Part of a small language model's weights: tied embeddings.
Each number is 50 + 10 x the weight over its row's rms, rounded and kept within 0 to 99. Layers, rows and columns count from 0. The size before them is the row's rms in percent of the matrix's.

# k: layer 7 attention key, 768x768, rms 0.0346, rows 549-554, columns 512-767
# q: layer 7 attention query, 768x768, rms 0.0351, rows 550-555, columns 512-767
k549 097:57 45 52 52 56 48 48 47 45 57 46 52 45 47 53 49 46 47 52 41 40 39 46 39 50 66 47 53 35 43 46 59 48 46 60 47 60 52 73 48 50 47 64 53 54 51 57 54 55 75 60 70 52 50 64 53 57 42 62 45 47 48 57 51 44 44 62 58 53 41 41 52 49 54 52 43 53 60 51 49 52 51 63 50 59 45 38 43 44 25 64 63 55 30 34 63 46 54 60 27 46 75 58 48 44 53 44 56 31 54 61 49 61 71 47 53 58 40 64 49 55 34 58 43 20 41 55 56 66 48 44 36 38 46 51 57 44 42 49 35 45 57 57 46 67 67 45 49 54 47 56 56 46 61 68 56 60 61 54 48 28 47 52 64 55 58 41 67 48 64 45 60 51 49 51 59 50 69 53 54 36 59 53 54 47 62 52 50 41 43 48 65 62 67 50 47 35 47 51 37 47 44 41 47 42 50 41 35 51 58 49 54 45 47 55 44 50 52 47 33 48 45 65 60 49 53 60 57 44 55 40 61 32 38 38 45 35 41 32 47 47 66 45 50 66 43 49 49 36 49 54 59 43 33 55 40
q550 102:68 43 58 61 52 43 57 55 59 31 45 51 45 48 67 55 40 27 46 37 41 52 49 61 65 37 47 38 59 49 71 43 55 46 47 46 54 58 48 41 59 83 56 55 58 36 67 41 51 51 37 66 61 57 42 43 46 39 47 57 50 67 49 41 59 48 53 41 49 42 64 53 51 46 50 48 47 56 52 45 51 45 57 53 61 31 47 51 48 59 64 55 65 42 54 43 55 65 50 42 59 45 44 51 48 38 53 46 55 36 37 42 45 33 44 63 51 47 49 68 57 33 66 51 60 47 50 54 53 55 62 45 44 72 48 53 36 63 53 60 63 48 45 46 41 41 49 41 52 45 64 43 54 62 36 43 46 60 42 59 49 34 59 42 46 38 33 48 62 44 38 33 45 56 46 37 50 44 58 60 45 42 39 52 52 38 52 59 60 36 72 52 28 46 64 39 63 54 63 35 50 43 62 57 51 47 39 66 55 59 37 50 43 35 33 35 43 60 55 58 64 44 63 52 52 55 61 59 72 40 56 45 49 42 53 45 60 64 61 48 40 54 42 59 49 29 55 42 40 43 70 38 28 57 65 48
k550 097:62 34 51 60 62 39 38 51 46 38 50 54 53 48 52 44 60 51 59 38 46 52 60 38 48 55 51 45 38 43 65 68 56 44 45 49 60 58 58 43 43 57 59 42 51 42 52 50 55 51 65 43 49 38 42 74 46 44 58 47 48 61 70 53 34 45 43 51 45 39 52 54 32 50 70 76 66 63 37 61 49 58 41 52 49 54 44 42 47 34 50 52 64 54 55 36 53 67 62 33 57 47 55 81 49 46 48 52 59 53 58 53 49 70 58 63 52 44 41 56 44 34 69 61 47 52 31 53 31 46 73 57 61 61 43 47 47 72 49 64 46 58 72 58 61 49 48 66 52 57 54 50 58 56 49 53 49 62 35 52 32 46 47 59 37 62 49 46 55 33 53 41 40 39 42 43 64 53 64 57 46 51 50 48 61 57 43 57 35 57 53 55 21 41 65 43 61 49 46 45 41 40 55 49 73 54 60 67 50 56 41 34 45 52 31 57 53 40 62 44 66 55 53 55 44 50 43 35 72 53 33 55 50 43 61 50 36 53 52 47 58 45 55 47 34 45 42 70 31 44 59 44 37 62 48 47
q551 102:50 49 43 72 61 42 56 49 62 47 54 47 49 43 29 52 66 55 62 50 28 40 45 61 42 53 35 50 44 41 59 41 41 46 46 42 67 57 46 40 49 30 47 27 61 51 52 72 30 53 47 60 57 53 38 58 46 49 40 31 53 48 58 32 46 38 40 59 52 41 60 35 55 61 58 58 60 46 55 67 48 50 45 63 35 48 30 56 41 37 59 56 49 45 48 46 64 54 36 46 45 50 73 58 41 38 61 54 38 31 31 51 73 46 45 43 66 51 49 48 53 56 56 46 46 50 38 48 54 37 54 35 59 47 46 38 34 42 53 49 43 47 59 55 48 43 53 29 31 52 47 45 51 61 59 50 49 59 54 56 60 58 63 73 36 56 44 46 40 57 41 37 43 60 61 42 45 65 65 47 49 76 44 46 60 46 46 46 43 49 50 58 37 38 35 56 47 24 56 63 50 48 48 66 43 59 51 54 67 45 58 47 51 35 42 57 64 57 43 66 45 64 54 48 27 73 54 41 56 46 48 61 56 57 57 65 51 58 63 56 43 42 45 61 58 48 70 59 37 47 58 47 43 52 46 28
k551 102:63 46 51 62 46 56 36 54 47 50 59 42 56 44 56 49 57 51 67 46 40 42 39 56 47 51 39 51 43 56 40 61 54 52 56 40 63 56 53 61 44 51 54 36 66 50 74 53 47 80 51 43 66 59 45 45 45 29 33 57 58 46 62 43 53 34 55 40 53 56 72 33 50 57 46 53 49 34 40 53 35 37 63 56 55 40 49 53 46 45 52 57 53 74 53 38 64 47 45 37 54 57 65 58 45 58 53 47 40 33 55 48 53 47 54 58 41 47 66 47 59 41 59 44 73 58 47 32 51 43 27 30 57 55 51 47 39 49 42 44 53 26 56 56 39 64 54 44 51 52 64 31 24 52 61 49 54 39 52 36 47 35 49 54 53 70 38 49 48 39 55 51 43 50 33 56 43 39 33 39 31 56 49 60 56 66 44 42 38 46 53 63 22 42 31 62 35 35 61 55 65 55 62 58 45 41 47 44 66 44 64 28 56 27 56 45 52 66 50 77 44 37 43 59 54 45 51 34 56 50 50 51 59 53 42 61 38 65 44 57 44 49 53 43 50 43 47 54 49 44 62 42 29 53 52 38
q552 106:69 54 62 47 45 59 32 56 38 63 47 64 65 42 29 43 53 59 22 46 48 48 31 53 71 64 51 46 43 47 54 43 48 49 42 53 54 60 37 37 54 44 37 36 60 43 49 51 60 53 48 68 54 46 54 58 38 50 67 33 32 39 64 64 55 36 51 54 46 51 37 47 74 43 36 60 67 52 42 47 39 47 50 55 42 61 55 57 51 56 32 71 36 53 44 49 30 46 53 45 48 55 60 52 57 47 68 56 60 31 52 68 42 56 43 52 39 54 38 51 47 50 35 51 54 45 43 58 66 31 43 29 43 63 49 59 46 57 53 44 59 47 58 48 52 50 73 50 77 71 54 49 67 44 43 54 48 46 51 56 48 47 56 53 43 34 57 73 59 56 62 61 51 50 70 44 65 54 63 30 49 42 36 39 52 46 49 54 45 64 43 46 41 44 50 58 39 46 56 43 50 29 46 46 60 35 38 53 54 46 41 75 83 77 46 64 53 38 48 56 65 54 64 46 53 30 68 70 53 56 53 37 62 53 43 62 63 45 38 49 49 43 67 65 57 42 42 50 50 45 46 48 59 46 50 61
k552 101:58 45 54 51 48 52 58 61 39 56 44 74 34 54 39 58 44 39 26 54 52 40 47 50 84 71 56 50 59 50 36 47 57 68 49 64 46 54 38 54 52 57 52 39 46 46 48 50 53 51 61 56 48 22 46 38 40 54 47 45 40 39 45 52 46 55 63 49 44 54 39 41 48 44 46 51 61 52 57 64 37 40 45 48 65 58 54 42 37 47 27 73 39 65 43 50 44 28 48 49 46 60 51 42 56 45 50 35 48 44 71 47 42 43 64 66 43 68 45 42 32 68 69 45 31 75 47 57 60 43 53 44 61 45 60 72 36 56 65 48 47 63 50 43 35 50 60 47 69 75 43 54 54 30 54 62 39 47 40 53 38 47 67 54 47 47 58 72 36 61 57 73 47 83 54 61 75 40 61 40 70 47 38 24 48 38 49 34 55 54 42 49 52 63 48 55 53 52 43 54 55 41 43 39 47 39 57 48 50 44 43 47 47 60 48 42 43 51 57 51 50 64 49 46 46 46 47 46 32 45 50 41 39 54 55 60 59 47 42 37 44 62 58 40 61 51 51 46 49 33 51 53 55 55 57 68
q553 107:72 44 37 50 53 56 59 38 63 72 46 46 65 52 42 49 55 45 53 57 62 53 62 44 39 51 43 37 39 61 53 48 67 56 61 58 60 44 44 69 49 24 28 39 50 53 60 54 76 57 56 55 45 37 55 50 51 36 55 44 38 38 56 42 57 55 62 49 22 60 68 63 51 47 56 50 63 48 52 67 52 54 42 50 40 41 54 49 36 60 44 53 46 42 48 58 56 57 35 34 47 38 54 32 25 50 46 50 44 51 41 56 69 46 52 43 43 51 48 53 53 49 60 56 42 56 54 49 41 43 41 46 58 58 28 41 72 40 50 44 43 62 38 37 46 45 64 45 52 59 50 46 51 40 43 39 59 48 67 57 53 68 32 43 54 65 40 57 46 45 67 54 43 54 45 44 48 49 49 47 48 50 40 44 40 36 43 46 36 43 45 46 63 48 53 44 62 60 55 64 49 42 52 59 44 46 59 34 56 38 44 61 46 68 44 35 49 56 57 74 41 55 40 52 40 62 54 51 45 46 53 42 51 56 41 50 55 48 61 52 52 49 45 61 57 54 40 43 43 43 65 44 62 67 52 55
k553 101:50 56 48 48 60 56 63 34 41 63 51 50 48 23 45 50 35 38 66 42 62 36 61 39 32 56 49 55 43 47 42 36 53 32 55 56 58 58 38 63 49 50 42 34 35 51 60 57 63 52 63 43 61 53 59 45 43 54 56 42 30 50 51 65 44 66 60 35 41 66 42 45 46 64 36 47 80 43 59 65 57 51 42 49 66 53 63 35 61 56 67 58 28 49 58 39 56 47 27 51 36 55 40 51 59 63 47 47 53 43 35 50 63 44 57 49 46 61 41 38 58 43 55 65 51 66 49 34 40 46 39 33 77 55 57 61 56 44 46 44 61 39 52 37 54 43 54 44 60 43 44 40 48 38 46 51 43 42 62 49 48 65 43 42 47 54 50 61 56 39 46 62 46 63 38 47 49 39 49 50 55 52 52 53 46 48 51 39 56 53 45 56 47 62 55 50 58 55 64 56 60 41 51 45 41 59 62 49 52 50 57 53 55 49 49 69 31 46 52 59 55 43 50 40 50 36 55 41 58 35 37 49 65 52 56 53 36 28 54 61 63 56 51 52 54 39 53 58 35 43 33 52 47 29 45 57
q554 105:47 46 42 49 49 65 47 76 42 61 58 41 53 45 44 48 33 59 47 34 68 42 48 51 50 57 41 48 48 46 33 52 61 37 24 52 64 43 48 51 53 37 43 43 40 55 50 42 56 60 61 59 57 31 53 54 51 46 44 39 51 52 52 54 49 36 45 59 47 49 70 58 65 55 65 53 40 77 56 35 62 48 56 44 70 57 55 54 51 53 46 47 53 51 64 53 42 60 50 52 44 29 56 50 58 41 37 63 53 63 49 59 69 44 48 47 52 57 55 61 45 44 43 30 55 44 40 42 50 56 44 57 49 48 35 54 65 48 55 50 57 53 52 46 50 49 64 45 58 53 48 48 70 70 49 67 57 38 49 59 46 57 41 59 56 41 30 51 47 58 64 52 51 65 60 47 53 34 51 26 32 55 43 41 49 49 63 35 69 61 35 42 38 61 51 53 34 38 47 57 46 62 40 26 50 55 53 60 49 55 36 64 51 56 73 58 53 43 60 45 43 50 60 43 40 47 58 47 39 67 42 44 44 54 63 42 52 66 38 33 54 59 55 52 41 64 52 48 80 72 49 48 46 37 51 53
k554 097:37 59 45 67 58 44 44 64 40 51 65 42 64 60 43 53 46 48 36 35 31 71 43 49 46 51 44 25 53 47 53 44 47 60 41 59 42 57 53 31 48 56 39 36 34 41 47 50 46 58 62 50 51 41 50 44 61 59 41 43 58 57 55 49 42 43 53 60 55 58 42 45 57 57 49 43 22 64 48 47 49 47 66 40 45 59 43 51 55 53 48 33 69 45 65 61 52 57 59 49 57 32 59 59 37 55 26 57 48 50 50 55 54 76 65 63 59 41 48 49 39 41 65 55 53 66 60 62 60 60 49 68 36 58 57 45 57 59 40 56 62 47 49 56 52 41 58 29 51 41 41 50 58 62 47 56 50 54 49 51 47 46 52 53 58 43 51 72 61 51 63 29 39 53 58 48 65 36 44 57 43 49 52 38 59 72 61 55 61 53 36 48 59 56 58 46 52 42 49 50 46 57 36 40 40 45 56 45 42 40 42 53 50 34 65 56 47 38 66 53 47 51 60 50 47 61 47 46 39 35 57 38 39 53 48 54 31 55 39 44 49 46 74 37 56 47 41 66 51 65 61 45 56 42 42 55
q555 104:62 60 29 55 45 64 59 41 57 38 50 39 47 42 64 27 41 57 49 35 29 44 54 53 67 52 46 52 37 53 49 54 59 68 60 36 53 48 67 63 51 47 49 53 70 65 55 55 32 51 42 45 48 50 47 47 40 59 46 54 38 64 60 66 32 64 48 66 45 54 47 50 50 44 61 54 53 57 50 49 57 57 38 58 43 46 69 50 56 45 51 54 53 52 49 50 45 53 28 48 40 54 41 65 50 53 43 74 42 22 54 38 52 40 54 56 41 52 63 33 54 43 60 31 50 44 64 48 39 61 58 36 55 41 57 53 46 57 41 71 73 47 59 42 44 54 66 53 33 55 68 54 52 62 51 50 77 37 59 41 49 54 42 62 63 55 57 59 45 38 42 56 59 45 53 48 44 38 51 55 39 39 75 37 57 57 44 57 40 46 45 53 50 49 54 49 50 31 60 54 32 30 38 50 56 37 33 53 52 48 24 43 36 52 55 62 44 47 69 49 41 50 54 66 39 51 58 60 63 58 68 55 48 61 52 43 50 53 60 27 49 51 60 44 53 52 40 50 55 56 36 63 37 58 48 58